Weights of a small GPT-style language model, trained from scratch on English Wikipedia.
Size: width 640, 66.3M parameters.
Architecture: LayerNorm before each block, learned positions, biases, tied embeddings.
Each number is 128 + 24 x the weight over its row's rms, rounded and kept within 0 to 255. Layers, rows and columns count from 0. The size above them is the row's rms in percent of the matrix's.

# layer 5 MLP down, 640x2560, rms 0.022, rows 415-490, columns 520-559
size [ 98 102  98 102 101  99 101 102 101 101  99  99  97 101 102  97  98  97 101 101  99 102  99 100  96 102 100  96  95 100  97 100  99  99 101 100  96 100 102  99 100 102 102 100 101 100 102 100 104 106  94 101  99  98 101  98  98 102  99  99  98 101 100 102 101 101 100  96  97  98  98  97 100 102 100 100]
[[121 102  65 110 136 143 131 114 148 156 157 159 127 121 137 138 125 160 107 138 132 177 146 189 126  86 120  83 165 106 117  97 137 101  73 153  98 149 113  95]
 [188 117 104 168 116 130 157 105 110 114 130 102 109 163 141 128 135 160 129 150 127 115 100 130 102 151 140 120 144 117 142 125 107 150 111 104 172 137 144 150]
 [120 136 116 152 100 142 131 173 136 127 135 153 154 157 179 149 118  92 161 151 131 151 102  90  98 113 133 127  99 120 133 135 104 121 137 128 130 148 128 137]
 [101 133 129 150 133 134 124 102 164 167 100  71 148 130 150 185  97 158 131 154 141 153 147 205 106 121 150  92 153 103 125 100 141 132 149 124 114 125 143 100]
 [127 117 114  75 112 145 123 158 110 151  85 132 143 125 102 134 107  71 128 134 146 123  86 121 104 144 114 145 180 134 182  99 130 152 138 180 114 106 105 121]
 [105 102 135 110 111 112  96 115 133 113 160 137 125 151 136 110 156 120 102 142  95  85 144  90 149 134 135  93 124 123  96 113 158 149 130 157 152 105 115 160]
 [122 123 111 144 131 124 121 133 126 125 155 123 124 147 108 131 106 119 108 115 113 143 157 150 119 168 102 103  89 134  96 155 135 132 149  97  65 102 130 171]
 [144 138 112 151 141 125 120 123 150 125 142 137 150 137 104 128 137  98 122 134 122 144 154 118 130 166 150 168 134 133 135 111 103 167 147 155 116 105 112 130]
 [ 84 122 157  90 128 123 124 131 121 116 171 154  86 168 110 146 131 136 142 132  97  91 126 150 145 119 143  97 152  97 128  91 150 118 119 134 108 125  94 148]
 [107  96 160  99 131 155 132 120 190 140 163 137  70 111 126 136  54 180 128 116 185 129 105 159 114 138 126 141 127 106 140 102 171 118 120 135 121  95 162 139]
 [ 97 113 139 143 114  95 128 139 140 113 145 104 131 119 132 140 138 159 129 120 105 156 139 102 128 142 140 104 137 100 130 148 126 132 135 153 124 108 136 132]
 [138 145 135 159 117 127 140 110 122 134 138 123 167 164 116 136 125 115  90 136 150 132 167  88 127  98  95 128 118 138 118 156 127 152  96 144 124  91 102 143]
 [159 111 109  86 173 142 187 135  99 163 158 126 116 108  91 120 150 144 101 126 138 116 128 121 130 168 137 110 156 114 116 139 152 116 160 130 150 125 110 121]
 [123 175 126 101 141 147 147 154 139 118 158 146 113 137 137 160 156 175  94 128 157 153 149 152 147 143 111  80 138 141 131 158 149 152 124 115 146 111 140 139]
 [149  86 105 124 130 148 170 111 140  97 166 106 104 132 108 138 105 170 123  85 153 108 109 141 103 128 121 135 136 123 156 176 150 126 110 114  73 125 130 141]
 [ 91 150 134  74 114 124 107 159 124 142 121 104 150 169 133 147 121 100  93 151 133  90 107 147 149 120  99 192 117  91 106 170 115 155 148 154  86  77 106 118]
 [112 104 122 117  83 129 113 127 142 104 142 142 125 123 135 145 105  60 163 137 109  80  84 164 137 152  96 120 165 113 147 143 143 175 141 124 147 141 124 139]
 [140 148 116 107 130 105 137 148 136 116 159 121 145 117 129  98 119 135 116 121  86 132  92 121 137 134 130 110 113 122 126 129 149 149 143 137 156  52 121 136]
 [148  93 112 147 144 154  65 132 115 158 165 130 107 101  95 151  96 139 142 169  96 103 172 131 136 141 115 108 100 163  91 134 135 119 127 160 141 155 111 122]
 [192 140 121 120 110 124  79 160  79 126 145 121 137 141 113 135 124 131 116  85  86 168  83 114 153 138 123 146 134 166 159 153 104 141 144  84 166 121 162 109]
 [129 154 129 136 124  95 153 136 126 111  97 109 129 156 127 136 124 132 126 107 123 165 120 145 140 116  96 163  86 118 138 146 143 105 160 144 153  89 185 156]
 [126 137 144 143  75 145  87 153 159 151 103 142 117 165 100 116 133 144 120 145  99 127 136 112 160  81 116 135 161 113 124 123  97 150 155  76 133 116 102 118]
 [137 132  62  78 126 126 116 105 119 142 139 125 130 138 105 182 140  98 188  88 102 138 130 164 127 135 170 103 118 114  90 145 127 114 117 129 103  92 112 137]
 [122 135 138 110 140 133  92 153 106 105 132 144 121 127 126 161 101 143 152 105 103 141  96  99 112 144 137 130  97 137 131  92 124 108 117 122 112 120 139  93]
 [107 159 162 130 132 105 101 125 137  97 114 126 104 152 120 145 113 137 151 195  92 136 148 148 101 111 127  85 120 124 153 100  85 154 156 147  67 108 136 157]
 [ 92  54 124 123  81 115 143 125 122 124 128  96  95 130 124 137  92 168 158 114 154  96 120 145 139 116 168 164 126 106 114 106 128 128  81 141 110 116 109 107]
 [124 149 137 104 116 109 101 156 123 103 155 167 108 200 114 141  93  96 132 119  83  99 112 131 135 129  59 109 119  99 119 104 104 111 164  96 136 153 124 130]
 [148 104 103 127 135  85 118 154 129 127 135 118 112 108 128 138 131 114 105 137 141 114 132 100 141 150 133  69 156 120 128 152 165 161  91  98 158 143 102 168]
 [146 122 120 158 137  96 106 103  84 116 159 114 170 112 147 105 176 152 103 124 148 157 156 149 153 127 125 154 104 117  90 159 151 127 165 101 129  79 148 131]
 [118 150 112  91  92 145 149 122 112 136 153 147 121 106 138 155 154 101 119 133 105 134 122 125 114 127 156  98 129 148 129  93 114 119 163 105 128 161 106 104]
 [134 119 130 130 170 141  81  98 139 131 111 128 143 137 140 134 107 168 168 147 150 134 193 147 147 110  92 146 123 113 140 116 134 167 129 182 119 101 137  97]
 [105 146 126 155 118 142 144 150 150 132 149 153 142 131 117 116 122  71 152 140 126 138 162 131 140 127 114  96 127 169 123 138 117 114 136 177 116 156 103 140]
 [124 107 170 159 101 141 139 139 103 123 131 140 128 116 116 123 124 125 134 139 111 104 156 138 101 164 124 120 148 131 169 119 143 108 156 112 150 108 125 113]
 [155 124  91 132 150 138 122  87 182 112 120 118  76 131  94  95 132 133 142  98 160 113 115 175 141  87 157 124  91 110 102 134 128 147 128 175 115  73 113  94]
 [153 189 126 130  71 127 131 103 165 112 109 159 146 131 125  82 145 119 132 151 142  95 131 158 128 124 132 135 139 136  97 163 165  76 117 135  86 133 170 117]
 [108 138 130  88  88 120 125 125  98 115 102 140 124 112 154 110 130  57 100 152 105  99 148 113 145 102 110 167 114 117 106 143 160 145 190 113  97 110 130 136]
 [126 135 134  55 178 135 118 155 119 174 150 138 107 150 175 127 121 135 131 124 151 123 126 133 134  89 128 157 129 127 154 124 131 149 126 150 129 140 116 126]
 [133 149 130 108 172 113 127 129 136 145 157 164 152  84 124 117 168 144 124 140 168 136 170  66 139 122 115 131 153 160 122 133 169 109 157 138 162 116  73 126]
 [100 102 105 103 100 141  95 135 143 114 153 115 114 106 154 105 130  84 125 119 111 147 152 157 113 121 135 111 152 148 120  85 131 121 170 120  87 123 174 141]
 [108 172  95 166 151 118 126 145 111 123 101 106 139 141 127 100 110 107 162 125 165 188  63 101 145 171 165 118 141 131 126 127 153 130 137 146 148 142 134 156]
 [193 103 109  99  72 149  82 145 116 114  59 143 125 125 115 152 135 137 150 142 123 105 119  86 128 114 152 105 171 129 109 131  87  88 167 147 133 144  96 126]
 [140 108 117 102 134 143 165 140 141 126 149 149 124 130 114 154 152 139 104 141 162  94 108 134 101 171 128 164 148  83 145 109 150 132 121 146 125 161 101  91]
 [ 98 147 111 104 151  73 131  90 109 159 155 130 133 144 112 125 150 128 112 138 117 119 102 161 119  93 125 152 129 139 151 115 101 129 119  90  95 138 111 109]
 [126 126 101 105 148 163 167 161 119 125 126  85 153 124 108  85 131 105 129 124  80 130 102  67 132 163 129 142 105 113  94 106 131 110 144 139 100 166 151 131]
 [142 133 145 149 134 100 147 105 122  97 107 140 143 114 155  97 175  85 104 100 111 173 147 141 152 100 142 167  98 123 141 104 150 168  79  94 128 128 122 110]
 [176 112 177 156 105 161 100 155 113 107 148 129 157  97  98 145 134 143 128 150 160 170  90 125 131 139 122 111 113 145 160 110 113 185 168 129 153 134  83 130]
 [115 124 120 137 164 124 125 100 109 127 145 141 138 178 128 131  81 102 133  79 118 113 122 136 129 109 143 121 105 166 132 132 123 118 176  89 120 100 126 146]
 [131 136 110 103 101  89 139 175 110 161 125 111 174 156 122 182 133  93 122 152  81 118 109 130 134 143 188 129 188 122 111 160 153 131 129 196 119 166 137  87]
 [109 106 134 106 120 107 145 114 121 127 102 123 168  97 132 123 170 166  90 126 109 104 107 132 182 148 187 128 160 154 148 115 134 126 127 149 142 146 136 170]
 [106 142 136 132 148 158 140 156 126 145 138 142 123 136 113 111 169 190 141 131 141  99 131 126 135 108 167 152 102 113 103 131  92 116 187 144 153 152  99 112]
 [164 157 107 157 110 116 110  92  99 132  88 133 107 147 153 141 111 100 115 151 136 158 104 128 110 148 104 140 100  90 134 106  86 138 125 121  71 121 115 132]
 [138 110 168 133 138  92 140 162 148 144 109 151 200 131 129 134 166 141 150 109 119 146 137 120 137 133 110 102 148 140 118 154  94  85 129 111 152 114 121  99]
 [142  96  90 139 145 190 198 150 104 152 166 100 113 123 133 160 121 141 159 147 123 115 157 109 107  83 125 118 138 136 149 143  99 162 112  90 125 101 121 130]
 [100 156  94  57 139 141 176 133  99 147 113 115 130 166 123 152 149 131 124 146 162 122 145  96 130 108  87 117 133 135 142 130 102 197 134 163 120 117 104 148]
 [120 133 104 128 132 133 187 169  96 118 113 131 165 139 137 114 143 106 122 139 150 132 126 106  73 129 136 119  82 113 133 152 168  96 150 110 170 152 102 152]
 [107 161 164 108 142 115 119 136 125 137  97 130 156 160 137 145 126 120 181 152 120 135 102 146 159 106 134  96  88 150 129 157 159  65 151 116 140 150 140 128]
 [ 98 112 151 160 166 157 167 118 146 118 117 146 105 136 126 137 192 148 167 135 113 148 141 154  91 157  70 105 121  79 145  92 110  95 133 139 190 145 128 146]
 [123 182 145 150 140 145  85 122 128 111 138 131 114 144 138 150 139 112 141 110 149 151  73 154 117 150 113 159  96 114  92 144 138 176 163 128 129 137 128 111]
 [142 166 108 123 191  88 108 129 181 109 107 115 159 113 153 134 101 110 128 134 120 137 131 123 144  89 126 149 172 146 142 135  95 119 132 173 138 107 147 109]
 [109 134 148 102 123 141 158 170 129 167 108 132 151 106 120 157 154 169 144  96 136 130 117  90 146 115 130 158 126 136 129 116  81 156  97 167 103 155 122 160]
 [111 110 130 150 110 128  72 128 116 133 148 113 142 132 127 141 116  62 198 166 126 151 105 135 109 135  67 124 124 128 154  99 114 109  81 112 151  98 139 118]
 [ 95 112 104 126 104 171 113 140 123 176 145 148 159 127 167 113 164  70 103 110  91 102 138 119 128 118 106 109 124 111 104 109 113 133 132 139 106 111  79 138]
 [ 52  89 163 127 176 107  75 138 134 151  94 162 134 187 122 131  86 148 150 154 171 153 134  95 135 148 129 149 161 130 160 149 150 130 131 114 132 152  96 132]
 [ 91 145 130  98 109 138 146 123 127 126 105  93 124 130 110 148 106 129 141  95  99 129 172 123 144 153  85 124 143 136 135 145 112 136 165 116 113 157 161 125]
 [102 132 139 119 136  95 152 135 110 110  97  98 154 115 149 125 147 105 110 137 108 136 129 151 135 131 133 164 108  91 126 118 178 138 130 110 110 156 113 152]
 [134 144  78 111 134 164 154  99 176  79 120  66 115 125 100 171 126 173 153 130 164 199 101 137  88 108 155 168 120 180 165 169 133 110 155 138 115 115 141 129]
 [ 75 102 103  90 141 162 139 121 133 105 132 100 100 139 141 130  87 124 125 122 160 176 161  69 124 137 111 153 110 120 130 131 133 118 128 156 113  81 146 101]
 [168 126 113 108 132  93  93 109 181 162 102 112 143 150 119 108 141 136 118  96 132 172 162 169 113 153  98 136 174 101 105 122 123 161 115 140 104 156 141 128]
 [114 109 146 134 114 111  85 143 129 147  87 141 125 137  96 137 164 133 123 153 133 131 144 148 152 145 116 132 123 135 152 125 134 162 128 114 180 150 125 151]
 [120 118 131 158 122 139  79 101 117 130 109 126 130 133 138 105 100 140 157 109 137 105 119 133 146 117 126  99 157 101 169 108 121 157 111  79 114  97 125 163]
 [171  90 151 153 151 115 106 125 144 192 162 176 183 175 128  89 114 155 140 119  99 130 121 110  95 139 141 138 121 163 173 118 138 130 105 169 150  92 123 166]
 [141 176 102 134 144 114 141  89 122 108 118 101  98 141 138 116 160 120 126 175  99 125 126  79 126 110 156 119 147 116  61 171 126 151 132 114 104 108  93 144]
 [132 137 147 139 154 144 175 132 136 144  93 137 148  77 155  89 152 131 123 125 126 106 166 116 103 130 161 146 124 164 140 132 160 108 165 119 132 137 117 152]
 [162 142 131 134 118  92 168  93 130 117 155 131 148 127  97 109 116 184 116 135 144 106 127 144 137 117 158 130 108 152 120 119 102 108 116 159 135 151 181 150]
 [126 113 136 112 148 111 115 146 103 110 117 120 138 105 132 117 114 109 112 173 124 135 109 153 125 138 118 136 113 111 170 125 130 149  81  51 125 141 145 132]
 [ 93 107 134 138 167  86 131 154 155 142 125 111 180 129 138  99  95  95 139 119 139 127 152 145 110 148 123 136 180 112  94 134 158  90  85  66 139 133 151 112]]